Weights of a small transformer language model.
Training: a variant of Adam for these matrices, 477M tokens, 7280 steps.
Each number is 128 + 24 x the weight over its row's rms, rounded and kept within 0 to 255. Layers, rows and columns count from 0. Numbers have three digits each. The size before them is the row's rms in percent of the matrix's.

# layer 3 MLP up, 2560x640, rms 0.0269, rows 2299-2339, columns 320-399
100:142108169131132103123121126142137121106152140201135106129107117106182130144123135134125117144155144132132127134149127129125109127132106052121133139151143147094105114118138141134155118095135108129125122142130132089175172139178108136131110155
095:107145076150114145129123111129110098136152123146137124107142161125102164125092145117129134141154113112100189136130067105172129144120134170135147104139087116153163127120173138160166128105108098149127134164148094130133110152111092112144124154
099:072165110148114149109143121096119115089141103132122129114144101168125092165125117130114125138157115109105158125122126147136120155123083106154103175095159138128108088125155161074149155116109145159099127119145111139142158126106109152117118111
101:124154150133147125075096094152106148136144127134145074191151105137136150119160137145107106122126146126115117144172107156150144136114139124100109139118108148110120124129134135094137118147153101100112154167093127117114130175099127128154159115
100:128117133127149105115138100119168157156148125139113095130124141167107128134094118138136128135114073154105099155144167104119164142093114112167113127115107161108154148150140188130139145103166137114102077139120085132069137131116153164172130096
102:127130147101116111133155160135129138119113079150140116154140110133128124157089107134116149120125134134114131113122123139137098149155118127106132107156133113137141122136131149102158118122144093097098172129123138151129124091089136148077066139
107:154115132127157128107133086114113168141106096161160133141122150134153101094163079127134135138125135132125154128155123112134131163171112143159138126097115126128135145110129109135113110142123102144077104124133103088127142148127141132126117125
094:156134111158123140193156113103092125143149118130196129102141119126133118146103124123126137114139079090124142104109109145127112112137134139120173124173097112121102151138114096099125103149153120142148150108155086084141163176118117130149112131
111:084126131132116115111142089068109094122100121092154080116121112119155133120128149122121134102103108098071130111122162168173126112130145133140109118132156142136125069146179123079152104138137161162130149106094129122084109110111101103140133097
096:129093153136122081134090116112129135098147121141134140151153128116145124113146148145134109103136132122131196107137107102098109193107106163184164137109137095130088088146134159129120131137119165130102134137132127111134115115117135101112091125
092:113169138155098113106120122106127127165133122111127077122124103080146109124120151142114124143082120130149131142118151180102127142147144110147140101113097140109132092114196105163145119157176130146122167138127086132068122132134116112120134111
103:106108132082076150126142137088156127134105149149139139089124115113170112155146105131156092114156106111133104104196121151125116122109097112154150128135088134102148115129143108149156117088129129143130140157143155114140166095129153126160109197
106:135146123165128116158167152090163119118149123128155096103106115113118108132120183131161186161102078176121103105153121152105078138132107067134102140120118132118140112077116152115131140102177102137155162147113114156151154138146117132102127111
095:100126156059124107121161135110107141115103095110128062140098125142126105151161136144148157151115128131143133140140173111144139128147104124157136156130060114112106140136118109124116104132147164126162143119119102112090134123105095114133147113
109:152160166169111104108165143162169142176113138105106117094104117136093121131143162100121093119103105110125149122134139136085116125152110134144094113174103153121136135141136100119127162101106143148131125131082088133099126122132156125106098125
115:107150141157129117075133158096116125173144118124103099159156144125106055129135146153153111127105156160142143138162124124089133118109105083105141138106113190136133104139123131092138175102170108125131175143100039108165142131137136111146135133
093:144128138135126089126122130099165133118166134121137213109181120109138068159131135131157165161116110147140118089161160182124120141104107124160130146111057165120149115108097145126157127140144122159109097161157108155126169098136146104106173147
099:115139112095128096123053100089122133111141112130115127086117151160109118116121069112101146119166146131096133158133120143120117148090138119141102130126089064095138126114072172102151117141163120148148120101129134094071085152121115113129091169
099:085131157136145107074114138131108134152127084132159120115130135131183115105140153121143168146165126166137148118126108149124126156125119126159142136149093154109134120176133126170154136127133124133109127153074100136132194134103114152095115118
094:130135152115092109082120121115119141130155117109131162168178130135121175131146119113099155090092144162112157117134111160129161139142119119154193131099124135126134105127105125146142101113134149170132170120148098138176136152108096146107100144
113:139114151180116147106135119113131145130100091112111111069116124175145148110122140116160145147113114113162104114118127084134181124172106083132152125138114082123158156170158116139144143110120111092137139145122092167144133126144199135136151107
104:153174155121144114145162124131126144157113139117154115130115142112089127128180171100134104100114080120140103121122143110142153126126111104172154148160089157127151146146098125103146141113167141135122119166066117064107077125115155100163137133
100:121117127120124127094152093097105113093121126108130138121089109144065125117074106135159116163116121104148129163108132102141128127118159077098136138152103104076120135115126146138096158149139111146138107137138144166180181119135129131135146093
095:097076104105126127156097159127132148170079091121136115119149152089136111138144074114119097128151137166133142133156108120126148090147154141138138122152174133106151102195159101136082125129128175116142169140102096152170130164136102113049127125
106:154116189146089129051118137121145158107159139133173132117147086111172087140157136140160139155142122155110127126119122152128092140140108138136159143072124139128108123135180155124143130104126130146121105114139097125099153120123115154130094130
097:111077094155105131122150105111123118136137095130131079102162147078146089125120198083129141142179104124114138107113133104121143131125128118153111144126124121119125146156141118141135102156090123138130140141116123143098126143111140133153102066
105:139121155093111130104140138146174131099122092172133135118142143108127129155166183134135118115087132170129109138147129167123087138155074098102135172177145176082134140117126142140160137111125091135144174134110120141106114108135116133103120157
132:094101129133132124137177165104122166127122118131113138085131150084142121103146133157134136144081131134178157087111108094119144101116103104112157176126083109060129177143109100114145132098131128120156183136094112152128125135152154120123127116
099:134169097115123102130100147145155123183149115114110128135155159117115089117121112102086152157150144126137111119175114172102109121180131107129106119138139140114147140143179115083113138133166105118144125078115111109143139143185131131101105148
100:132126139131111181110108114156147125138176047123089148112134121144117122143114132127140116159131160132147103109198158088150166133140130129125136166130130082116120108173127146101105122157156159103112134129111126142105124116080130151094132101
094:156191133148122109140144149102124118120100145142131152142160150111120119143129166119132113104183104114108129136134089104145096151133121081074159165159107134118145127132097138124161133115147089128111150156124130105116148118143118150128138144
099:175134110141105131091169106102070116139112138117146134145135146117095137144134109162122142115113099153086185112134090119147136111094149143101150112133097182155164126107119124135181105145131140117106131152116118187092152155110122144145116139
099:111143101111125132089099137103129145098103127105127111125116123145063113129140088154114135164176091137100166113111131107176136124162113093140132121157122149140198147115145118141124139139147116116123125130163104115148138143106120160147144132
097:093141109108127098095195122094132129166109104095127121125142089139102081145118186102140095123130107129117154103165101165133117118141126127184110178148132110126143109120173102131150136105101167106093155127132120165129122115068138104107148163
093:131159129141120143144104131152155143123107107119106139104112132116125156139094110110121114104160134132069146159139113073128114119124166128130107156126111084138139138117163151153177099145132120127147124166148124169166117102111133153097118141
094:093115130147110101134089097121093151124112116140111152093119089052179125112148113134148157118129106163108175094120117128171187154160113128169151145130119129133096085142136157136125105127114137119133148136111108138118111156142172133159080123
094:145129156131127145136121165159118132150147124119115093127085107155114138130117119101107150101124108126149151120170125135100104098155117158124169150117156156150126135154144130144100128147117147104118138133171123153108127158143132105147113181
096:118137130129123129103123104081112133120108131126113129135115156134136149163097151106116163146171132132094184128171122151141118128132117132130129102119151169141111126107178129161206143134109113177116127170112094093118153084108096161143086112
111:123144102134148142133139117144088106153139148169178118140135150109124113124122113134109144120167101112107122115136145124113119116105155109153154144128140154097160150086104128119149142132105131120129109187088147096112098147188124128207091140
098:130103144159130144144104142124138139153109136180085130133176090123122087112139125158130140123119129121115124145129117088136121156121118119102139122127132112118133140150123124120158140112150113092150139152136079171123170132184151141118160147
113:143101096173082100029113113126102139103116120098147078135127150104125102096126159086146167077112141140122134072132135129104123108171117156199140104112104127135150143123135096146133100136118118146094117176115131100106101117132140156115087123
# layer 3 MLP down (transposed), 2560x640, rms 0.0235, rows 2299-2338, columns 320-399
109:105130130139132131140138131090138140116101105043115115098126114166108111107160131130155145120076104126136155126107148126112116130143122178135120145097126124154175140130116099139107117149128165126150141144112096161121117116089136127108159113
095:149119165119144115113129152128144163130109098129111118137102094108136110124151126148133113114127148151155081151147189164092123101126110073123126145089175147128108122134095122108088138164156159132134106121140137153102150106163170172109131111
102:102153103128113113136146103149156153140138085121159139131141167101103158097147146111130122108131132123112119097139124128115149139141161152107172098151122125135165166142125123198132102116160124100134151137108119143132108152164154109147093144
104:138166113149097156129157134098169123117107096142125157128129141173133107109073091133162134122118134071134112160129147157154093131107104167154149121132091166102135128092119061161154137100149128153090117097177107125106154157116147131100137164
099:121158132141106142141136138123110098092088120122139163117111153085138127119141113129132138120147184076167169087128076126132110144188147130079160102161133102125109099110130077138132124132125128103128147124119151138161131121142076092110137135
109:135121106167167134123115101107128123131125179124118151128129158140156120087129138119144100154125096088142157124134143128114155142099125120155115142131113123117121142108115101148114158101153163161160127144144128136145109173154123125144178126
111:090116140126134120138158143123120078137154108109125159129135079137103143137138154133143149149092115115139078125126107126120115109097138129099113145150121099112112102162142132123172125106144166123179128133143134137109139079152109116143135142
097:114125126137143129073108134143164134169106140109080126164105146142125141094158146162129138148104192144124128125150166134138132123108139101136119077089179126112131110135126139154137146112122132135121095111116127164109113103154152119115110119
122:197120151141144167126100164141128132141142140152105172157114137166084126141167111140133122134131116126197105150132121119105107138124113115115158133116124132109166193160088152166132145134104139107156077147118113135152158154129153167134119169
102:121131131123120138101145140139108140152104119162143094100105113126104163122127119107135137162125106128130081151140166146163147118135139109090104096135129149129158165114134116137156112106141113120173123122119116152097139124140114146138163093
090:157076113098181122147150111125143141096110122127126189123135148159115133127154098134133148123158116132114112128158123105164140107079119151134121187158134157142128175134097169099128156110107110120132102118113150109190147111110152182129124117
103:151150110177145128122118126177115123121176081125139134175163173136088163114112128107130167177134129136135127129093089121127158116154120135094128109152139098168107126119123143130093109128133110104096155132089122116125130196116112092090113086
103:106147119090157119116123127137129103152133101126081167138115126130112132141153130154126110140150136109178126067071132109128150104143118137109128143096164130117108101145087133118142096100094133088106136140130142107168116105132147136162144139
092:164109129175136155151121131145159103133156142148113145109170152094112150119108136091111114119138125112125119132112061146110109125145142099123115107147168148144149092132141141162150156109093100133081080125151143154147132128147162111141148193
110:095114123124154121118142106083091139121135084112150131154111144136183156129131121166148167160121150100137160159126081126169094179164118134149173114084115152119121159126158156133146155153138127095153116151145141112142139107140130156105134160
119:154133078131112138154148122121136132104120121137123148111106104135141185196144103158164162127123109104158143121126116131150100119126086124129127125130171152120110105096107072136114108122117096128121122094134136147194114109112161118121102118
091:131148115114117152121145121133119126120097117167121054141108126168098170139134120147123096103109150111133140149134097101134143122173124121092139127151197076147136142164161103127104136111105147099170162119104130094148101163138152149162071118
102:130120130154133136118170165162141131141107148142129140157133126114155131130131158130173110143108111145164118075111142119149142119172119149103142126131189168144107107136190085156088142106087136114105141146122129163139166100138160161105160067
108:182106133124093129183160139111132109086115134127094099121114148128081177125134144124114097124099120095129168125115175120142130118137154128092087115090145122136146133101129118100109131114146118122130139123153141123122096103133126132149118137
096:134083111147171125150135135134122157115093116155129075104102118134130103134127130142148105143145115112160111159103139100106093112134117132130088187147114124107124182121136139123157140120075085102148112127102142138102137105124142110133139102
122:086142115112130097132138118133074143112162152109132126183092085093122120124184144185147178115139101126094140126119124123122134121069157168125166157129159130124063083144121115150151105129144147156082176145107135116130145118137109113146103166
112:122100139145120137121108126132110123098141132133106169093124128149192140122108119153120168150091131119118142150115126149153126122152128150086148098097161104114142133146155111159152121126117145104142113088193105170122156125123122151114155149
099:133117101130130156171115154143119143133144133146135136134182146106151120174143130143110149089124123132106134081147099148127141153107103141148119131099127162152138129137135127114168112104119125116117152136091112107083094157138135122093136135
088:147127157125119090066167079091127136097135151136111135104118105119129116128123173136114145122112093092115118125090171147134084187127100120159118152106091131143116143089102190130200118108133088143124086155146147088104161117138122139191149131
115:125139103106137135204124167134135108154119114140097120119118092151072167118127158113108151113141115103163166158155129115162138108124122090110120093158154136132125153126098113163094120135134104095118148143166161148141118150166130133123143170
096:126165155110141108163113122147114125129131141118113171137125105185119167146108072128105119107080131133147126152143116146129111118158143137104172120139150120144154088077151138127125116115112136126130143113183098109141122122124096125106178139
111:117113113111165138117111117110132096161154125058087118155110109134134112074111096115153160126127102117132131130126138116106128111130151130136145099083110124155113100143113130129091101138121159133153133112135149140145165124105136121124124095
118:136150157119114165104130129132116150135098109153152108110143175136132136177116100141076139109134187135144106156109131154116127123114088147146094133140114141116165133147137139123122159138138118125158087136086143121133121162105130144118112132
100:124099177119150146134144096127102137081118142121122125125098080140142141125123147140170102088120117168127146146089141086159137149077120128145131145147138124129103135133113145199151106143102144118088134173137137126134139109055140123141134108
106:119118125127129098147137148104091129137074157148158096115109140129130120103147140151096143123139091124122178145051083164135109132118134142134128079121128159135149168103148130174157137127089105149126118115178138162174147144151110114177124148
082:094085109115121158112135133151117123149140127144108107110101104164164113099159109130092132149059131129119157111107164168126151095126126176169091094135147129127088145116156141115095128119119178135143129124151106143151115123117148124114087107
101:099141138122187115156096143145176133133153117115103108107120069137147129121130147080114128128175151105125109135166151144104093127156126158137076142126141110085079107147168128155090151127097168151150123125120086092148137078130121128122144088
104:133124138158129114151140109140129142145128153138122165160151124107169139131103156100160119098061144130170102134136119141094128122115159174143130170125139117107065109141120132134134112127118139159118146127087135135109098122134103089115102128
091:148127087112128154157117136176142122136147122149124150124112156122121164129179106179133160143128192142111085138072148136140137138133112117049129088142127137130134123141110161095087112139148111149141116114106125092097124131182106128141131124
104:135123091119129085106145149101108097124150136131117112130164120119138086103131128145133142148101102124154086089135106136119120120114108129144134092148116178099108102138116122121092155104107137110104149088118121101109137137153120088186150126
088:158092154113115138113162152117146112162139141129148119173152164185086115151117105112092129143092136101144119122112159117084095117123105097120083096116112157105186174075104116118121151093100138135122140081148110144130142143115115127116162103
088:148135097145101099138108108103127129126096145139136168107181144117146122094114123139115128156124153120092123117064087112181159102112155114133061121120102140095147150098139134120148136128124135173124114129098135116146144087124142162117106081
094:151156115139127108128163164161148141113159130150137138123108101127120104100135097144140110092107103124145082122119122101136115147134131126133131171147105103114135119128073130106047111128142160089116148097158147146135095146141160088112141126
114:127126154110091112141101162132149165104125081107103127148136099153103132136127123126143138140103167120130153136132125127141106138162120126115121127135128117158113113177170145150125123124166134147156118078144083134114154115075112129073160104
090:152131114109139088125159129132135116110141100075161113134091123171146161153121113110135108131159118133144162098091176123136159109108135115128098128118119133135147114102154131104115127160122135188129125120134147100133112108106126138154108113